Weights of a small transformer language model: 271M tokens.
Each number is 128 + 24 x the weight over its row's rms, rounded and kept within 0 to 255. Layers, rows and columns count from 0. The size above them is the row's rms in percent of the matrix's.

# layer 16 MLP gate, 640x160, rms 0.0662, rows 163-238, columns 120-159
size [105  82 103  92  97 108 104 106 100  96 112 101  97  91 105 104 105 104 107 113  95  98  91  96 101  97 100 104 107 106 103 105  98 112  98  82 108 114 104  98  99  95  84  92  98 106 102  96 105  91 106 109  96  97  91 111  98 109 100  97 106  96 111 100  99  97  77 103  99 100 102 101 109 101 106  95]
[[116 161 110 113 134 126 108 145 140 147 121 131 124 114 112 109 135  82 117 124 106 122 123 108 125 121 167 163 104 141 125 159 129 141  70 154  63 127 154 161]
 [151 145 133  88 152 159 145 112 119  99 186 115 136 115  98 154 136 169  93 141 116 106 131  91  99 109 141 122 113 114  98 146 169 153 107 145 133 162 131 138]
 [161 113 164 147 151 120 120 132 121 169 121  95  91 107 132 128 105 105  98 131 155 101 132 117 117 164 141 180  86 100 165 114 164 138 141 154 140 168 111 128]
 [145 118 120 157 119 118 185 159  99  91 118 115 165 148 141 112 101 143 156 104 141 112 130 108 130 116  99  99  88 133 124 104 126 132  91 116 113 100 125 118]
 [111 199  88 167 155 103 140 147 141 157  98 138  98 130 141 123 109  81 101 122 157 139 180  70 123 151 128 122 145 171 103  83 116 143 129  77 109 125 152 130]
 [143 136 132  94 144 139 111 174 137  64 145 134 135 133 124 123 142 181 136 151 130 129 111  99 162  95 122 119 150 131 100 127 140 134 109 148  99 178 150 125]
 [146  95 167 106 157 164 140 142 133 172 123 157 111 111 121 137 110 127 131  88 116 109 165 119 103 118 171 118 121 111 114 121 130 162 123 118  99 123 175 111]
 [119 140 146 113 125 151 141 131  83 147 153 107 140 137 124 104 147  80 124 132 107 131 108 147  95 137 110 135 132  66 134 175 145 130 115 135 149 191 136 139]
 [113 131 129 121 161 147 136  95 121 111 138  96 100 120 157 142 129 149 120 128 127 123 125 103 105 122 108 124 151 106 168 128 129 160 127  95 165 135 135 111]
 [112 135 128 134 107 188 146 129 132 116 182 104 113 147 102 184 104 117 155 116 153  94 103 149 119 145 144 141 123 123  92 117 116 105 176 127 167 171 137 124]
 [106 125 107 159  92 124 137 119 105 154 131  95 101  94 144 109 139 123 135 105 147 142 168 134 110 114 147 109 122 137 136  69 157 140 142 123 113  86 122  85]
 [116 172 105 125 136 125 110 137  93  88 129 100 133 128 119 146 109 126  98 184 144 106  66 118 182 130 145 124  99 126  97 184 145 129 145 125 175 104  88 174]
 [108 153 115 162 148 124 125 147 178  83 106 130 121 147 156 102 132 180 111 123 114 135 147 137 130 173  90 131 125 155  87 151 134 169 115 128 105 154 132 155]
 [113 106 152 117 125 130 154 115 130 126 124 133 144 121 151 168 129 101 108 173  88 131  82 127 173 139 119  99 183 107 127 110 156 136 120 129 137 131 100 101]
 [169 107 135 151 131 138 121 134 126 158 170 135 155 154 117 160  84 114  76 103 166  97  94 128 127 117 143 125 121  98 104 129 133 129  91 122 153 128 162 103]
 [100 139 150 144 154 105 128  96 150 132  73 115 116  76 129 173 159  60 155 153 138 135 112 128 117  98 124 120 146 148 169 168 112 162 128 159 166 137 116  92]
 [116 142 120  67 124 157 112 143 106 156 100 157 159 139 160 129 170  87 168 174 120 150 173 147 106 102 127 109 136 162 142 144 147 149 112 153  99 135 134 145]
 [104 123 146 110  65 100 132  95 135 121  97  89 117 112 116 155 110 124 123 157  88 106 131 129 115 116 116 144 137 114 122 135 156 126 129 150  85 133  90 105]
 [134 140 168 124 103 156 164 158 124  72 128 140 103 124 158  80 151  83 118 125 108 111 135 129 110 119 149  87 146 129 109 136 143 130 130 128 142 103 117 109]
 [116 117 126 105 144 117 157 111 113 112 149 121 111  85 131 124 124 144 140 196 101 192 124  94 109 141 130 125 115 163 136 101 147 132 164  98 133 108 124 146]
 [121 132 195 147 142 102  86 138 132 131 120 167 110 149 133 139 137 127 122 108 103 124  79 125 175  96 100  86 139 178 140 109 124 132 138 103 159 115 113 134]
 [104 102 127 187 161  98 149 124  98 156 100 182 118 100 114 123  94  92 136  96 131 117 126  97 122 178 152 167  96 123  91 127  94 119 100 127 167 133 163 141]
 [127 136 124 127 125 153 124 190 147 148 121 145 156 124 118 100 151 121  90 132 143 151 119 130 170 150 126 135 178  89 114 132 135  94 113 158 143 149 107 118]
 [134 132 163 153 139 111  90 131 139 141 164 111  82 115 150 165 183 143 128 128 117 182 118 152 133 130  96 158 139 131 141 125 147 169 141 136  97 139 140 127]
 [ 97 139 154 134 119  82 134 138 135 135 122 142 114 152 151 148 148  83 102 116 146 126 167  74 149 136 132 124 117 159 162 105 131 110 121 132 122 115  95 127]
 [148 143 101 108 148 122 105 127 127 119 147 121 130 142  92 151 119 125  69 115 108 176 168 136 140  89  79  79 161 130 157 113 124 131 171 124 124 130 129 139]
 [117 170 145 132 128 120 119 120 166 111 123 139 116 114 132 170 143 108 134 130 115 122 141 134 104 127 136  88 113 144 126  83 128 138 122 127 122  99 136 138]
 [119 117 174 118 168 134  81 124  89 102 138 113 132 141 144 145 118 114 113 110 114 141 100 161 132  83 103 163 128 100 107 133 120  97 117 140  98 120 125 136]
 [166 117 143 149 177 134 131 109 137 139  93 139 118  97 172 135 134 130 118  98 128 130 139  98  96  84 115 113  99 128 139 138 133 155 133 153 123 113 139  77]
 [103 156 116 140 156 149 147  90 124 135 110 121 111  94 126 186 107  97 147 142 149 118 124 155 138 101 168 133 142 111 110 169 155 145  91 102 143 118 101 120]
 [122 137 135 136 144 180 123 149 137 120 116  95  97  79 120  86 146 122 102 116 131 100 100 118 167  86 127 114  90 143 140 103 120 140 149 127 128 177 121 102]
 [141 157  98 125  80 116 120  90 140 127  86 174 153 132  98 109 149 135 126 130  97 191 123 131 150 125 115 142 126 142 112 165 112 133 117  90 121  82  73 158]
 [112 121  88  95  99 111 129 121 130 139 126 121  88 109 135 122 143 116 126 136 105 126  98 135 151 121 136 113 151  98  87  88 139 128 104 165 164 116 138 139]
 [145 112 125 174 128 107  94 128 136 114  98 150 139 125 120 142 139 123 135 103 104 109 133 108 109 135 162 156 176  91 159 108 139 106 117 108 119 117 124  93]
 [118 148  67 120 129 137 147 155 139 142 121 142 134 111  90 127 152 133 152 119 105 130 123 117 114  90 140 119 137  86 119  91 101 163 137 123 122 148 148 103]
 [157 126 115 152 119 128 157 141 136 139 168  98 150 169 144 130 121 119 153 102 120 171 172 109  96 146 150 109 153 150 136 118 133 106 117 138  91  89 147 117]
 [145 121 105 106  94 128 123 112 138 133 188 138  84 180  98 153 147 179 130 143  84 102 112 143 109 145 128 116 131 147 145  97 144 149 130 158 123 150  85 140]
 [141  87  79 109 126 143 135 100 105 190 139 134 142 102 120 128 112 176 141 130 132  85 139 146 113 101 106 113 135 132 121 111 132  91 149 139 146 166 130 102]
 [137  99 129 110 133 128 119 119 130  95 134 152 154  92 122 122 136 164 150 121 120 164 118 156  96  74 101 129 130 120 110 141 119 141 136  92 138 156 109 144]
 [146 154 113  87 124 103 121 162 147 114 117 127 138 111 133 172 163 172 107 106 137 103 124 140 109 158 107 171 128 128 115 109 125 120 135 150 102 161 112 122]
 [123 155 140 140 133 129 180 150 149 107 116 158  91  98 159 124 134 122 144 105 149 131 161 100  66 103  97 142 128 155 100 159 121  93 153  86 156 144 102  99]
 [ 89 123 130 126  95 103 122 129 174 125 120 121 134 136 132  82 125 125 130 113 125 126 153 139 131 150 117 167 158 126 109 148 107 129 137 100 120  97 134 158]
 [112 121 145 135 105 171 126 180 104 125 129 119 152 114 189  87 135 126 113 135  86 113 144 104 180 126 112 110  95 133  98 124 103 120 141 141 136 112 160 135]
 [114  94  94 157 143  79 116 152 120 129 112 103 112 123 120 128 177 134 159 139 144 101 135 137 123 163  99 102 129 109 137 111 125  95 114 138 153 119 189 144]
 [108 156 128 153 148 147 144  97 142 129 145 144 161 178 136 161 108 101 152 126 146 123 103 132 109 144 127 151 154 149  98  96 131 127 149 150 130  86 105 130]
 [102 114 121 120  99 132 112 131 109 127 148 129 129 141 100 145 145 108 132  95 122  95 125 125 134 156 179 121 128 167 121 125 153 124 164 166 135 137  98 129]
 [153 125  72 126 156 116 108 120  93 150  74 120 162 116 116 157 107 133 118 142 108 154  93 136 147 113 137 132 109 153 125  99 130 159 106 107 117 142 108 117]
 [133 133 121 117 102 149 148  96 118 183 119 144 157 119  97  76 155 129 189  95 103 172 151  98 132  96 115 138 120 104 113 110 133 101 149 141 124 155 115 146]
 [118 112 122 137 132 157 135 105 150 117  69 123 134 119 126 138 158 146  72  67 150 133 116 131 118 128 133 157 123 161  95 165 164 158 138 159 140 127 119 104]
 [158 116 135 131  69 140  86 126 145 117 140 121 117 135 155 146 177 156 149 203 119 118  93  88 131 124 118 133 151 134 104 142 107 124  97 107 147 118 142 133]
 [ 87  95 112 132  89 141 168 135 127  66 156 139 102 115 115 153 102 116 175 101 111 132 114 121 138 155 172 103 109 102 133  98 125 147  98 102 127 128 113 144]
 [127 109 172 146 101  96 138 126 126 105 120 119 141 131 173 129 142 140  80 136  83 124 150 129 123 101 105 110 112  55 156 149 104 137 131 156 110 143 175 124]
 [118 159 157 156 139 180 167 146 142 148 182 128  96 152 116  98 119 110 142 145 162 136 130 139 122 136 130 120 105  59 160 135  98  96 186 135 142 151  92 116]
 [120 107 128 107 133 139 121 111 129 156 124 148 124 142 125 120  98 166 122 113 118 113 140 110 102 147 107 163 114  91 163  82 142 134 132 136 111 116 122 149]
 [134 116 177 171 146 145  96  89  90 144 149 121 113 146 146 159 125 105 158 138 125 160 109  90 147 111  74 131 117  94 132 119 124 114 106 128 119 136 162 169]
 [170 167 111 145 103 152 124 124 133 145 129 119 134 114 166 105 134 127 130  97 106 168 167  97 130 121 146 156 119 118 132 109 174  97 157 113  98 152 127 154]
 [134 135 107 155 122 138 115 135 130 145 119 109  86  86  57 135  99 133 100 127 126 122 122 149 105 132 136 123 132  98 136  96 126  97 120 110 135 171  82 140]
 [ 84 112 171 137 126 150 120 125 129 133 114 148 131  78 130 143 147 146 124 131  93 130  99 145 160 120 108 124  85 133 117 140 126 114 139 147  86 168 147 121]
 [166 144 126 156  99 125 208 145 117 121 139 158 141 154  92 122 133 131 105 137 153 113 146 108 170 158 143 153 150 142 152 102 155 139 156 138 137 154 178 139]
 [112 114 117 124 130 133 133 121 173  90 153 138 160 145 120 143 120  96 139 118 110 174 130 140 100 117 131 141 138 138 124 156 116 134 105 122 138 135  91 105]
 [ 74 134  97 149 159 103 106 123 117 113 144 133 182 146 104 127 114 190  96 124 113 143 130 149 151 116 125  60 102 142 109 101 112 121 111 158 151 143 129 131]
 [144 159 102 141 148 116 139 137 141 136 121 186 112 105  96  98 120 159 178 120 202 122 116 126 108 111 155 128 154 130 122  87  89 119 127 141 175 135 131 153]
 [136 145 129 133 130 123 109 158 157 142 101 142 122 131 111 145 133 170 130 100 160 115 139 153 138  87 116 134  97 161 151  94 143 124 138 112 184 114 126  96]
 [151 149 128 142 119 148 158 132 121 167 137 162 145 134 115 137 154 151 151 125 119 143 112 102 123  97 111 114 112 146 128 125  80 116 149 123 137 118  88  98]
 [145 105 152 122  96 139 109 121 122 115 136  93 156  99 119  92 158 134 129 131  94 117 135  91 117 144 153  92 107 113 114  75 124 139 174 136  92 123 151 125]
 [105 106 161  91 133 142 160 141  62 130 113 137 136  99 121 129 168 127 136 126 153 153 138 104 119 100 132 116 136 137 142 144 116 132 119  94 107 128  72 153]
 [143 152 128 113 142 101 124 154  85 122 159 120 140  74 113 134 112 133 118 121 188  99 139 146 157 163 136 150 127 128 122 141 129 154 120 155  69 134 150 150]
 [158 140 138 137 102 115 125 105 118 157 108 111 130 145 138 112 114 148 105 104 124 130 130 113 138 102  86 106 112 109 153  72 141 143 120 129 141 116 109 153]
 [132 131 148 108 124 147 163 175 138 137 156 133  82 123 126 175 149 146 132 122 106 147 109 163 118 155 156 133 157  69 126 119 120 120 133 115 171  66 134 153]
 [118 129 139 177  67  93 112 178 110 148 145 138 121 149 149 121 159 138 102 136 103 112 132 118 126 137  96 154 105 134 153 135 155 160 163 176 127  85 155 119]
 [114 114 123 133 122 181 144 153 145 103 114 143 123 124 135 119 127 126 151 111 120 124 124 120 102 113 163 135 200 128 158  95 142 155 152  96 115 101 115 137]
 [114 103 139 132 136 132 114 183 171 133 105 104  82 154 101 115 111 135 107 167 124 110 193 159 138 150 134 158 115 123  91 124 114 108 142 104 131 127 133 103]
 [ 97 143 125 136  69 130 119 132 123 114 107 130 113 117 192 149 124 137 123 158 171 162 160 123 155  87 147 134 123 143  85 105 132 134 129 113 105  79 108 158]
 [129 110 128 145 128 115 135 134 185 120 116 154  92 132 139 154  97 148 134 145 122 157 112  94 144 145 116 158  85  85 138 134 150 162 151 133 135 164 122 162]
 [150 156 140 128 117 135 117 119 145 144 115 130 126 125 142 140 180 178 146 136 115 134 177 118 101 147 107 155 150 102 115 127 129 163 135 110 118 126 115 159]
 [156 162 159 135  89 140 173 143 147  89  98 114 123  88 140 167 158 134 126 144 126 159 137 101 138 155 130 130 144 151  70 182 149 134 124 117  76 118 149 125]]